Weights of a small transformer language model: LayerNorm before each block, a variant of SOAP for these matrices.
Each number is 500 + 25 x the weight over its row's rms, rounded and kept within 0 to 999. Layers, rows and columns count from 0. Numbers have three digits each. The size before them is the row's rms in percent of the matrix's.

# v: layer 9 attention value, 64x640, rms 0.083, rows 0-32, columns 32-63
# o: layer 9 attention output (transposed), 640x640, rms 0.0936, rows 0-32,64-96,128-160,192-224,256-288,320-352,384-416,448-479,512-543,576-607, columns 32-63
v0 100:534521485494455507473505506516467491536531457537536512504527515507493506425541436473517486504489
o0 097:485508517532556480500495513499513491485491508469499500494447489473532469493524533516488482508521
o64 102:495520493509517476537523520476497520528551525479462508484510516519480516485468498537556494487501
o128 114:478491487499471502491484501419484506521500510534463475467535492522502537491466485519521508476449
o192 107:465533498528482550507472464479497545529523483528536495494476535463484451509489509464492494496434
o256 084:536512467483479505507450506508527516500504550504485500486506511564496514484485478500489510487495
o320 107:457441493453511483546496509499513513413506529489542504465497470513519490543519497492481508474524
o384 106:502467547489500503487575490506506489530508474466520505489531461506493492513499504487507496507523
o448 091:499502459506508514535514511524469471497481481460505456541460536539502522495483541504508509512487
o512 091:481487496533577527465481500478503489503477479518513509535535507471482499482499516518495508507491
o576 100:542536506524437450482506501514462505525503478551464476518478498517506480499452530477462534500492
v1 102:474490519499430502484478484493495479496490456516492515508494468587466470496505511496468519478521
o1 093:503499505524492485481462487512547499451534494524522489477501477476478475491488530516504472503540
o65 100:486499446470475532525541474475480486495462505510477465487503515496472480511535532476497534508469
o129 110:514526511488497496540475502505491518503505500492462484502464494500469515519482527446495499505499
o193 102:515530522518470495507526487477451498480481473448486487489459502507497504477512490466521487498514
o257 102:497483493490508497533507507541446504502506513487522488531489486507492472510490457515537450498504
o321 112:520451520480517497464504482463507508549495495525491557516506532527513481465516518511453483515521
o385 093:512488510534475542468535484537492504490495550487505456512498487460491520503512512560479492525507
o449 098:495521452522554460446489507544471496475538525493519536503516477508519514502480490497527483483474
o513 086:496508521557562499502495496505494484511531508477473489491530529536477521505456474514511487515522
o577 104:500494484532483500531534496476503481518505483491503530454515524471506557494512496476491551526473
v2 101:474522506422501512508507519526511482534481484518495485474532490524516501535471537451486506482527
o2 098:545529473485465474494526476495506483476507513494517486501492480516455484495488492557481457478459
o66 098:532487521500491554536493468518516530485494515484487478469509523543469505499538475433496489510465
o130 122:495516511488491518517519531548511493518472493497521487502530504511498525466514508482461502516468
o194 111:502526489472471459487513538481521494519519505500501508521525521480488509464482515503471477516490
o258 097:525518482520535523509539498479456506529451475490480477508484443522468548482523576489513554508550
o322 110:505498464500535457477517467549520467481535501444484575501502527457521499482506517540518511496518
o386 090:513422520514496535443473520471520473504488490561499502488500457527543479527487472507463471485485
o450 093:444480529511514434521490512500496462509544471506518536499483536460507515532463458495500506542517
o514 089:506517489497469543491487483508496529499480532529503525530462498499475503508509491486543512486512
o578 102:482482473524491507490448482486504520545451503452503467504492496504467473516496518456486526497500
v3 097:487530529527500487512518480511493533512480516517514507505484530463524458550497540542502500482501
o3 094:480524491519459478554513506465516509499527529508517532487458513454501519499466461470476507522520
o67 100:530506527496493516531526507474477486485467480516487553501503506458533471558501515521459486481454
o131 118:497469455464513482505505477454479497542508507486493513494494479487443525489484532506492505490519
o195 111:534513498502492542474486472540469489486497519513467472496465540499460472507479505554524482510511
o259 105:490470535484441501447496551507509495488485498484491505502504441484491497508486511464517480518477
o323 103:475485513527503500529498504507509498490495500504511454512495477519496572528494465512510533501490
o387 106:499540526515531511472485517517513498508538458516492525475526488553543492497494534469528482515487
o451 092:452459482464516504462456506523488482488513474493515535508540492544492462447495522495540503495551
o515 090:543530493537499499523509505525492463522520482517535486470515538507526491536543443458501527507461
o579 097:487484448493529499454528499478532495491465500497507489508497471508480500478509521511449487487516
v4 096:515433533464486489543491515503484509491528498469445500561514485492485459497477452482494480527519
o4 096:516513506468484514479469515463526501513526486528490517503488514462474476450535489544485522499467
o68 099:538513489471494528504531506487477510499543503470511512535490495525484458450471489485511516498514
o132 114:467489495510514481496536500540455475510455514425488559478514453522456538503481548534536490501556
o196 109:494454492499505488521514525563490467528474515466488524508525504505501518502470532498504481515499
o260 091:503510498524501509537477481486490464508518466515503481474486532460488502525496488464495499495507
o324 094:474484478466488502493499504437482501530507464504567501473497495506504493474520455469481502497490
o388 090:473492493543493498455504511451498514490481490503509472488475490491526495492499489465504471488498
o452 093:485483536534481474535443513502488497501549500541514489521519505501512473528547546492485506491513
o516 088:511522520526541519500499512512521522474464485524506451485499431490493506504496484522487557481503
o580 102:549486505479458474531539507557508460512450516485482515534507512518465490503497490487530467483496
v5 104:496432469452483503524489502543498486459507486465501542514473504513504461506515475517484457484464
o5 099:537545531548531526491523508489478482519509531530545545511501492480483474482506502482540499517512
o69 106:454486489483467462508456504505486524473480507477479455479491533503462492537530451533500478485530
o133 109:508439457521455512519456535514485488443476500479500491491524541528494507522527528497497527504489
o197 115:490484499503522483558494514528489507499520472476496490478485463520528512504474473531490534436507
o261 092:490556491467444519504494503470511526514514464473513508475482530529530461480470512497492493492522
o325 097:527514553485503480471502494510501475505505490523540513460467486483551488476479505491520459497483
o389 104:522476487497466477491556500497493513529511487503464505522479476505477498482497502496530528533503
o453 089:472462484539512516471511527470507462500498503498515480518538471470483464515516528507495480486512
o517 093:531497521478558533495517470468507527482485520516497512483507490508495515487527501509529538503511
o581 101:524504486522530478497467472541517501486489480484510459502489487521515515500491472502469548506534
v6 100:505462476543486499490527490492503528467525527451519500489482525505539522522514522522496531491489
o6 089:552502475510507498494501505525450544551514511498503467538502447490483477483519487482490460471494
o70 098:485519516506550543513477504524538493505503430493468517478507493491521531554508499510502543494442
o134 105:517471505490525531496516505435517440487498511521474499484489505565507528486529536549539532515501
o198 111:497503492511510451461506499487517484430509517525470503535474492513491470495509503497467548525470
o262 097:508494505462454526448521488512507516522532494515515492483517535487526514545466486479475469510497
o326 102:525542451520472479493494457502492485511523511507515515505490449497481516478481499512538448471528
o390 099:439508510499510460498473519562491516512519520544523498485506501464472530487506460522465496501532
o454 092:508493537531457538508517527524463470513465509479503479493496497476456447526507499493489525533467
o518 085:463497471473522526496492525462500510517501499496514540502519533497542496506468553482459470496504
o582 097:509494518483559490466477504460530492468533487492495526504467501487501486484485485487540524496470
v7 105:479524495484502518505506470513499467502503485562526468484502521511510522538450466483492496477496
o7 100:524483528499485516481522526493518479499489502472469489493487535496489469475516532534540527491499
o71 107:475489534523476532500540482574501503509487460458487517449519476527513515487522497458509490492468
o135 121:485472485523495530543493491540492511514452493493525484466511493491472530491501479503524511491465
o199 107:491553484511476555502472492474485523488512533530532455524455500513448459519510500492536431491542
o263 092:536507516475522508481502485482526507530524491516510511515488500467502498534467535471485502462507
o327 101:497449492474458482497469525485512533483527515482497506511535509501525511476532515491488515520486
o391 091:508503519518549472571510497504549495492487510512512486525530542480543489500494520538472511501528
o455 098:495526563477503497473520540481467503469505467531443510500498513479469446463481478500506481475508
o519 083:518488463532520455479523518461502525496490532476530535513515440511517502465529506527504534546529
o583 101:490538525517478476522485471518504501475533549470508432484467481550448486516472523568499479498476
v8 096:522518505548478518488468531514472509446501513501480539500534503500529525519489450491502473476500
o8 093:535512486474562483496505515474508511500513491459550448532529491488488470505514505468480456505470
o72 099:497539525513531493473497509524513478470466508514508534491520507464513537478476512540498494512498
o136 121:537502471482485479515480508534493481526494485480499499540544454500507534501535524532539531494508
o200 103:532476402489478529488495469488450477500506506527524479508510493484478482531477478521497476520502
o264 100:491490538497509510452497499465503475558493541533519490488486493497504504506491508501466454480541
o328 107:497479543460503534462555511508497524502509496459505475477444519484481502538475487490486480507462
o392 091:476462543492493523516500448512488557488499484511495507442482512485518515482524507476546533504478
o456 094:510484474505483455543532473537517481506500477522519496526466520468452479497547538475515501491519
o520 088:489514530508511500497506523506493531518471492518480524513417530520528436493493505434488535455539
o584 094:518503507432496486507478498500479457559519471525457477507534501494503470535477479497510455536523
v9 095:499493516511499512503489489497485503502487518537478465466519510566477529507508580494481575456498
o9 094:498539518537533448528540495488511504471513453490495488531489495477492494519494522499515458531478
o73 100:540526494513488504477451493475487530515523491537509492495458454448513455515491487475495501498497
o137 121:460475486507498528480500500501480524522507510519504512499474493501495514486495465533498503511538
o201 102:500473511527474529510481485505487492514482447446511529488506523505497514475519494501505522495478
o265 095:503477492490484500474487478570502544524487511507522492464508478500480506481526536512504487523535
o329 110:462526532507494530519493517515475491492485482508505525489538506483477531502499500543505507459460
o393 093:477510513507512523463482486496489472484500545500477504487504503497472468517486494498492492515514
o457 097:515534512484522469474508493484535529474491545475494491527488501531486540524509506484507511520483
o521 092:489525480466513489547481499486486465498479508504508516522492522477554490488503515504455478484528
o585 094:529527510483489477488496525492554546534490526495486457459478534485507483542465498469499515473502
v10 105:522484498450523497496525506488503508523499506497493476513534522472504477501493501496509515545525
o10 100:482525468548456488458504456507500510497497522449488540477482504516525467515519496530544493513470
o74 111:518528502471516475540494550452531505494492487481484526500475474515518505515509510513478539477503
o138 123:522520551535460514503543524520517544456516538492511469465544509522496475501516459487469547503501
o202 106:505497525509556550525504497474521493503522542501497463571511517490530509469519531479468509545459
o266 093:518529478540514518492477503502503501519498537519514515484485473523522538506479509464491496538490
o330 103:479476447503486517530492486515480468460513460508477496484504508442453493535493483484514481456513
o394 096:535557495505470476511458481534505460507485487493567536536528548517496516512494511510550534484487
o458 092:476504549500506495453521502474479522507474463521514491531484455470447512524503511527487496487473
o522 090:500465486501510498481472483518489530537538452486499525477477493562462535513479497512487461541481
o586 099:481464502481491557525538527495482523505538527506473506512530517505500477453506471522493490487532
v11 101:479491481477523482516495512474522509519505455496412491489537477485495497434526521459482503526490
o11 095:530523484471480479450527536496495500474492535545480464523487527486502516495463499499518492497478
o75 104:532488477487504500501518431494501524517521507489517483513502517515458503510526471502484507493508
o139 114:528473480494517482527541419522533486511557468481529512529422547493520487477509509477480486497519
o203 114:468511443501511490483499472517501504472520488489461565534483524472446492541474537479460508486504
o267 093:505522483494475533510472463468456538542489529473492469458555474507490485503538481487496481501483
o331 103:469518494499540528501469543508505495530455552497479511524518497554539545521517509519504542495500
o395 090:500501557473490520490527578504500504516451498500538545489543527521526471534491514510530460535473
o459 100:495470504493549489487509509512475499473514499486519523474486540424522477522490467472500522502471
o523 094:519517500573503499497504549471482481502468452470506475500511479446494479475554517545523537479509
o587 095:500500527445465482542474434511480491494492523475479510498504472503471481495461509507504475472522
v12 106:510540502451504487531467509525511468513497505485490476487506464496458517487534438491517548480511
o12 105:527480481531526451471538461467519491489564469520476524511522531488533510503480511490514464478482
o76 108:454525508524531541509463518509472508515516512477516495459467540475440485501492493460524476532517
o140 111:511482491459488496518471530494525469534470513502512497533450527490479489509501489464476463465505
o204 107:469524493488464502499518536534494523509505490457509525507511503528546483504514523478520494529520
o268 097:507503502498520518493494530493496498527536493519509473467488408528525536527530500560533531520513
o332 098:456505503481486488469515452482503500455486520539488488573518522501507494434471485524507513506500
o396 085:511481475535519503454513470467488532515513495528472521501520490544525477471484523507468535501486
o460 095:508528524475493515555520535507487491517454481488468522412514488500480531536513451477459505468512
o524 090:525493501540521477469498522496520513473482519493499503545517528515529531496479492489511495517443
o588 103:479444456461466521466463491527520557482501494461549509473481491500474526508516528527541498506535
v13 102:522432453507499511502476487498485500476477479477522457479485501545492501524506488502511475487433
o13 097:475523525490558503482535494495532511456496481525469474531492491495478548526529474492497534496517
o77 099:456481499489453539519483490550515527500504517500494528505474521527517513469514495514546498536546
o141 116:455489536465514475491481530522463460507477461527490519526494496544509477503524526430494499493562
o205 104:500508486578467529479501468523510511464498514503531486473530493480526527460518510509462451484500
o269 104:498486532488507512495490490515527511536505472495483484523525468502499518548474581515524511490493
o333 110:490474498488520496511486519501523505530486514486493523480451466470478492516463462540506486505508
o397 095:507559473556514473499483512486486531495502511523525487520522500468449538544534462535492581492499
o461 097:510520457495516479497535479499492466514515516437476499517540513500535508454514500491480481517466
o525 091:522482497487453524475485556490533491509531531493507530490465506527483490501474502531472495498523
o589 096:466496514520517537480479486495460520491493481530546507464490492483529495471525548460502506455500
v14 103:493482476474524489531494471488509504496498496489478488445524447529498472501541556494480544483484
o14 089:546528531524463497491492533525480519488539509476492536526483471512506513486478472533494495524513
o78 103:467478485509525492464554477508498518512470483485467467498507565468519484480491473445503529444465
o142 113:506499501507494479433541492496496490520443514539507513497507497526480469478512509468507487527559
o206 108:456491469488519499508495450502472494503505480501497476505493549472513500501463504495472510501481
o270 094:441511469511531515460484507470490528474519508506556500444493492476515481494535472489456544487494
o334 094:547532515496448508493506524522512530519524485497493476536504471524501497530470506502533481521495
o398 088:533448466495484567526524513448515495473491475466487522495494501519514543518478486510527438483505
o462 097:446485492527480487495448471514486488533496543505524490512550485503497521481505500521498450503464
o526 091:533498523463492501520512548468461474464510500457513528467463472456462514495530522520549523481498
o590 101:439485479501542536525553472514536511535486489510491509509533547484492522509478538485487524475516
v15 100:487433482527463501475491513509498508471495513510491525570465445506495538459458550489495464511478
o15 104:509549489484521501501537494481482469502479544489529493475502504502508511480549464495495559540533
o79 098:539498501458432508449506469509514523488496462514522496483521510497544509488484509551462500501496
o143 107:518473460489494486502464489538509501548513472481491489528527477500510467517438454516463444466487
o207 117:466507482514513511485521521517508499509503528533470535536467463523470533472492555503508415505522
o271 103:502474506497500510483508509517518458482506494497515461496494497481491492533503483507579452540497
o335 097:501525516482516516553492498518510501516510503504507511469507502515542490506476498500486512474504
o399 095:501489520540554501528511541492532521475513512530496467480487541511506501492551503448520501506533
o463 092:499551511511539506488537493488503488500463518478477477491466522474459516496454549528499508494499
o527 093:472531518532494485508510470510478516475513472450503499529506482466509469549534525443475543510483
o591 100:503505497506440487470534501516500538451529474491523522489496497461470523503455499551486511476515
v16 093:499518511548494513521530504494498507497527514478472487471507507499497535465506498511531430511502
o16 096:460520512473480486489502498524496458467487452500539485490470511491477446523497488509498498538443
o80 095:512533486489518520554427470503519457485516501484503471519503543512487529515514499518463501471531
o144 131:530497504496514477526479493464487474491499486513511466513480531491495478478479463514533502500479
o208 107:490490508524501497540519460492530575545520451517516506566481487519556519488475546476520476522511
o272 095:527495468504452516509509522513478519458479524493451467489476468519519518519522519534524522493504
o336 110:473454519517510532428516467536465513501502504491501467530494474506527512453508527480495521486511
o400 096:547518516565514512470505483440489468496521543517512497486506497505500493457471529537466531526484
o464 088:522508528486520471514477526536527516524509476523461474491473472486480476538503464494515502469527
o528 088:514493500500479483491465506519500497494515581500510575479547519526461467478477501527475517487483
o592 100:496520437522472502533487517474475552475489482507500534511491499476494497515520469504515460477559
v17 101:516504510527498512511479509497507523551508515544464488523530493452517499503503524502472505485471
o17 096:493461478487531526537496498482532456500495515481526518536524513488509465465530489486488478498502
o81 099:501514515516474509439453504571527543538461483528491518502483497492528536539510536476522548481512
o145 123:561511493498475499490503509533483503514546514515490520538504502455514494486490482494532497527500
o209 103:518458520498566470501496520507525506520538505456461518510483522527451501481494410517476495499538
o273 100:468488535551503520478524549448486511501500481534492554487515501511503504526488437505504525484506
o337 097:532468508508487446546495515501501475480479503464528419506501466484528511504529518507509533489513
o401 093:485508497471494522459517484467454508492512512481512449489486472518476540481506560549512547536486
o465 092:502544516517536475525504486508515521478452523493492480483463475521483510474489506523492517496487
o529 084:478523480440506476512504462481529461514487495518482508492524509520521485518518479493490485497511
o593 104:489512543547523499513469477496476473508533464497441480456448502508487490496462515526521482460531
v18 110:523508463473529519527508496514513481539513495495511478495516528450520479535507443486544509519459
o18 095:501491504517473450457510442489487503488514488485496561502509500494487495488468493483428483501550
o82 111:508488519551500543527509529519519481515502516483500508505511520516503497557523535488526524511467
o146 116:500534493493499477522502516469488462471479524491499469522496515479487512504532516522533536495524
o210 107:466488511523549534502492506505481467546519503496454482467475492544473561530480439498527522523466
o274 092:499512509502454498537480504510482484469518526460540511494472495516467472448497536478552506486544
o338 108:489513501526483506483509482473491536492483491511536505486515469523525492437477444484448522512544
o402 088:521472504463519464528514523529498504435487499452467463460527500476496509509481518505463509477492
o466 093:478517500516476492463490508507552512491502484472498524506504498481498490494432480548480527510497
o530 091:473523486462510516454493470540487515525501457505511530524516483492481491514516519518494447485472
o594 102:512535500441528493504525501503530468535480528520461487506463511501508513511511488506530487492501
v19 094:501526464503481490552525516508515497560494516488534476482506459521527533522488496516519476538507
o19 098:496513512526552512479524495479482527471516463529531542555480464491522462509526497478513506499491
o83 097:487496464532500506503500458445477441560515545523466484491508522511453493501489498450513476543466
o147 107:540450493470500500494451466493496503499501493464482541529548502502490447515499519502536498504516
o211 104:517508487513511516480528517470486497495497485458539477498515549495493512496531469511509522470498
o275 095:506523495517514477534492476529504472479508502480481459475481451457483540520474490482537512507488
o339 110:478518537514489495455494485528547550474496484527536451500503518512512525505469485472485516511497
o403 093:527523518494475518543502548470526541483494502492445538480472505501513517487477505474520544496513
o467 100:485483522475503497503503500498531500498479494482461484497523482514453491498437463544498451494475
o531 089:500471486505546532507503532512498490515484472485492504441506543517473506481500494515475562471573
o595 095:453491495501519490475472488513471469485514500490524517499502493524513530485514512507471505507448
v20 098:527467537502449498459502529485502505498516436499533511460492424493507505486493439507463481464514
o20 094:530536447531484518532514502468511505462533469465478519505492491491529532501479471509503502547545
o84 100:488454523513487490512488506476480503496524451466522519501483529520503539475523540513508518470491
o148 111:507488517528474488508510513529515504480476500507560524494505520501532500507506544507511474506434
o212 111:525456541471492486491439508563515487526555516451496491496521515513456488517459541481509482505500
o276 098:487508514494469488505469516524488527493482515531513525527493478475506473528456513483451492474549
o340 092:512541486489542502504505516489506479537497522526456498525551523521534450504492508504474522522537
o404 091:515513473436511482493469506480466507511490551487501503503509483494465495494519457495508527507494
o468 095:468514466544541464501510465456462499511513530529497446492508494442540482554510492483479496523442
o532 090:520488539478513504493472514466521510484476484578493513483491498513484489473521471462507490525486
o596 103:479524485463460518477529488516500479499537503492492494481462497543478486508540522482527450473496
v21 103:480474486499529498482484500484513482477487489485484507491528470532468528537476434507472514518492
o21 107:491505505516498545518505515485514473539518471514463482491474525522534536490457531485501475481513
o85 105:541486517534510490474540509528476496514475491491504490526509481509528496496513477493537515450472
o149 110:516461506475507504473516462515493514479500472537473483521491466451513500526555516482518482493448
o213 109:483516500470457517492524493498498464459497469475502555498473497474484498524496481484515520491478
o277 090:493480476473518484511460513463501494515553489498502454477581526526498544540513506506470551488492
o341 109:491523509505521513515485499512500524513499527517495515521483504507481511503465488500523437519544
o405 100:514459481482487478490524510536461475500452499499514451502486517470502480478513520494521514512452
o469 094:492478464493520506520488537500538504487462478523520525440506531499501530453524482521522542505523
o533 089:485519470479490500534474518491539515508516549511540525504496529531524478479506536506456504521564
o597 098:504523494527455501483510447471483492495495495465440538519531461519499487520486468502485496517487
v22 099:468565490475522500457522472503512491544494516574529480485518534562557549466419512481575545491466
o22 100:515513515509535529542511540495521482449513492502461473501506543527498505493511500492444476528522
o86 105:485490497528473511436519526490457498528493486482498489509519529476484492504436483550511532494514
o150 119:536504501514508470475505512468518521478523506420478461505509504478495497539503526474542509492478
o214 109:436529529510513513465515525459515557475508521467475509484507497498453475539509471509512466489515
o278 093:485505484512532507518526502486476495501503524506534503489525486476505486524490476513482499484499
o342 108:491462461491477472552433488553499476506488476497555530505478511480508503488509531524463512473500
o406 095:565515501512486499532478496477492458505476455483510504549489484490523489522512486502522471459552
o470 089:460513501484483469461504505501501490500494532535479546511502499568477545478464505452476502520524
o534 089:557454559471502504504542485484476529487445456571499555507452487486504455479522484506483508510456
o598 098:429525521501459503450543462525509548516508544473496497443482523493489474478503520471492486495490
v23 093:523514518548498502542464515505473499538496501452460503508507477565487509494433462530457517476492
o23 099:443476453452526493518471527487470479501476541485483458479524539500555511446499534507494520494518
o87 095:493492516531512460505512534499531443505516515517472494552505479501437538504498444483528498513516
o151 114:522504495528514440484503512480498504518503477484505486501508506464462484553495451483551498504498
o215 109:520487546513486527536485462537523484538504445462492532474468499498491500486505513471514541499468
o279 096:532489505525461512550512496471513480476516532511501459503506537468507522536490479499514469490498
o343 104:464522496473483513507461500561533524557462528494527534472495533528535521529508548483470493482553
o407 102:521521531484473488467505492493490496463516494539510495542452481505525514470504503481484513518528
o471 093:474478490501506520481500471469448523459525482495492479512470469451507491509511459555529543495489
o535 089:513518428456498493467492506519486520484501481509516531503526521494539491467482468491502494489502
o599 097:486504522509522494486470466459545453533500486486475522475548527507488474521459487457499488503489
v24 095:499496493494479489532526479480489523496504455515452499533511491540497483467507490462494446526502
o24 092:495546499466508513519452514487524498490536482471486517517469491536441481518515522516532537456492
o88 094:517493528531488482488565489489479507520477511492527520499523476487492472488502509501519506516477
o152 109:509515558491494542504548528514510483518481506523499503526525506476499486506475486503466512530496
o216 101:514483514516488492522530512517466464487506531496498500469512537500469546503506513538526536497476
o280 095:478526527505501521533481473500454445479479502509475496502504521454544530543531414482491556523521
o344 094:496517436499465497484468524477516559493490516470490506512485528488532499483479501486519535501501
o408 098:513475512487494511509498484527518520508537514500526529501526516476480483497478492541494460511509
o472 096:499510502507544509516525479492463487515495476467477478431512483519522504434520500485499494481527
o536 089:515461434497512520535516519469519463459486445519479517493471472528567496486549474505493505453475
o600 098:505490522503439527472513478500513528539523536511496491526497493490460498521485507523519505491475
v25 108:467437544472512497501511522498485512493479513478474479491493482466493476527533530532461481492505
o25 099:533543497520517487472495497555499534512512543486483477503524462521431490479482524461557533457536
o89 108:495480496541479528524522494487513490504463463533517486499472536499498521539479528581504472503507
o153 107:471463503487465490468505475490472502446453483485502497528470496508490520473524486515547493548479
o217 114:502453541492533477471533488462504501422492474494504489485505514487498520497498508514501466539460
o281 096:517517502507496476509503483509479473541525458441521510496489456499550535475504523465487558477504
o345 101:473525461494478517510502475504523524501470513486522536476521510487444503486491467449491517478522
o409 097:526503483474487513461479522530485509546547499437463517468506526530492480499482496476505499499493
o473 102:458486493521520444530500531496536550499551530504515542477539502503536500527450471494547471505494
o537 089:502550554492486534531555515490501495540483506574490524537519527498516509496543440494483479494469
o601 099:532458520493481505456523475452501469461465476538489465522497507463551485505517505529491456533485
v26 108:498538534504498521477477514473503466483526508523549516476470455522483498486480494516498527508494
o26 087:534490510490517432467468517482506514545503576508473508534505506480512522498469461445545549480491
o90 109:492509531523522516500507475437521508478528499542488450488530507495465473492460494507499470539465
o154 112:498535535525516476492509521483500497471512483538507478498516437462506480470496548495467500489476
o218 105:497494483543481480511519505511502509486548471524496478479571475510466502484498517494481492490408
o282 093:479477500469446495576521496511461485522517521497502526466454520478488481524503509476483465508506
o346 112:509502507524464484460501468522525507487444507454468552528486483519523471452522482487511517482516
o410 098:477486440514519536500492487556469517478453467482481472495478513505499533542530464482513510510502
o474 091:483508530485557543516498485510458501512524502531500505551477540542464513533527469511486547473496
o538 092:512446487491506491491467503530542501498470504485504536531451520503549501505502517528511494523597
o602 098:504528498483480491501528512482519489498570490555479489477521508506452477499470502524454434480494
v27 097:474515478507489509535509500479514493500494505505490474523536510513518465543513491490532482486528
o27 100:484476502513514488536536515502507511458508502499506530490498508556498519491528508538477471494480
o91 102:517543506493492478468473467523486519510487523459522512497472522539527483521458509469503517501495
o155 117:503516514485502499454492468509516513497482511456531508513558468470463480493517533508450490497511
o219 114:466501491480471516454527495538488487522443496485497477516514493504518471495474506506475512519514
o283 107:505491518457504492493506508500474506511491540465487496504491533515558508500474482495498507522499
o347 102:519463520529508482547513551476520476521547525529498470478464492461477519506529512481535502500513
o411 096:492497558495492527522461478472499446506452460508457515454502488500509460495474500520493501500508
o475 088:468505474493560492503527533460496513526516479489516452521507523495489531530516542481548497501464
o539 098:496475505492499499533500510560524500506522541519500512512491511494552501481496530496512470511505
o603 097:523529480516464518455504489514514489472484503511503521487508531518465445505511488504507510472489
v28 104:454511468565486500477494497474503480524483483539515457468503463450481465524522513526510501484516
o28 094:474472526492481514480497457498496491526494500525475508558473508528505501507453523496480513534494
o92 101:474519473501450537518531470517510507502497507463463506481456516525526470491500515448524544511522
o156 115:564484440539525526514453483480525504491484506496492508502536530495530503505514472424512564488482
o220 111:512483503544498496503513526517470514518457491474522495452501534480499510518511513507497483468527
o284 094:523499536515440503493490502501494483556488493464501486487469463503505525485527485527466488499502
o348 103:468498508479494506424512475499519500468529530534490511533524471520451505495471512511491444494545
o412 100:498499500510528490494507536518454500508501490537491520521514505494516535511485481497531486482501
o476 098:539501494487528496510485514500455516495511472489522505457451522490519484482461531506488456514466
o540 081:516522506491469474528507494475502511538546538514495508490519479507518475557495464542502539505476
o604 101:531520453443453540519522508501510526526503496466525491478492564458504506528502510451537473504487
v29 099:482522473436512487503468494502486539469517493495477489463497503500504424520507553515520519487527
o29 090:466511450456484481506529485502504481494494527513482516515521482481510508516436524514454529513524
o93 096:537517508520520513478501508478487493511506516455512500474521494509519467533477493463541497507483
o157 117:468473502534457523493531511494491537486530492484500509515490491504444528487493507511507441508480
o221 107:552470510503539509478454494495486491480503508506564490496481516506503518498493520519507459516524
o285 100:464500489497571447520469511532514486448496502509511470464476508494514541515511540494506479511543
o349 096:544496542445466482512512464500488516560477492465494497504524477539482507480505478484520512462465
o413 097:462470521502534512502514525537514503490478471519481493536475480487464501513484472494498545520465
o477 097:474531516562499508468462500508481486480488523506464539502523535511475490450523469482491517484504
o541 087:512502505491493491549519517467521505482493481513509519513538507494511506505525511504495508507523
o605 105:528543476505552507471501475500529486511495501527537456534487485475506505523532465532491505487498
v30 092:493510484469477500484490503518497499533495462570498465494494521505511499554537529500515514482498
o30 094:514475491487513509446509487505501446499507500487552473525538468461534478464525512513500496519518
o94 098:496516468470538502499500505513491512518535517510478480526506492493496552491484495517509498476500
o158 106:508529480457523482535480477505495555475505536508510482522496487491529503483471552501476512483499
o222 099:485504504483499491531503479509480521475528474523488517465442548501513490482509487453463483485492
o286 097:497540507485518506490501502480503489529495497484497446521472541532497505533502513485465527465481
o350 100:568485544527482505486451493483500477521497482495508515504500504515493452474478499495476463508521
o414 088:529486544434470473516509519517499501547500510518507498455493514488496471512540521460523455512497
o478 098:475484502512544491528556512517529488500488520520522543446559465501509538544515491533487482500469
o542 094:463465489523527488491486471514532457499501474478511525512514487518458532505535480513539520510541
o606 097:486524519485492547489506500497489533503494484488481452541514423514497494517459482535520488510513
v31 097:507496504486530500516466476508483495482483509513471479462553502494483491497512536489506520502487
o31 097:487486486494498467492473535481541520560509492552479495512486477524479491500468519519465450484518
o95 092:492511504507505488506492527498524500528505504466491513490445493496472532508517504475494450472526
o159 125:485483490485526561531527484492501455514509529505501516504496503465501499515481492513518497518534
o223 111:488464487534502504481506462540472502487482495489486512523485490492522544492499514492509501528495
o287 100:472534506465537481501540484534527530469490499473517512522544528490494496487491485500497555472484
o351 097:490473493524467514454491530488507477459552506492535556513512503480515479472478518507531501527479
o415 095:506510481460471479436539525513507486494492491510478538467484492513486468528503516556480501476488
o479 099:470525528501489504521520477511475488533480490550499478519478543546491468478522514492482561506501
o543 097:526541487531501539530529505475481555500457511494510496503485518467542508490508474497478496493482
o607 094:559496512518490512527491538536510495539504478495482481495532507469489504487483498518492461504467
v32 094:493496534515544506522505463502492472491491489540493524497500503478475490487501480462488495474494
o32 100:534495477491477521472494507497517494465485508500530476514518522495515471498503487500477472530462
o96 096:480507512528476534529556485535463469548520485504467506565496543488533532520478521461514511489528
o160 113:489499507503485504494519494513511460520513506515482491482490557545487537541511459506499508501496
o224 114:466499489529495502486517509501517503516485474485472541474504478493488508513500507529539466502519
o288 089:514463509486494507528486512540491535491491513511512518475483497480476489529471471475477475493504
o352 100:522499485442514473485447465515517504449517482509497455488520471478513434487481517534493497506525
o416 091:522428506470493486476482523464527475500509478445525512497450492519508541492529531471450540497486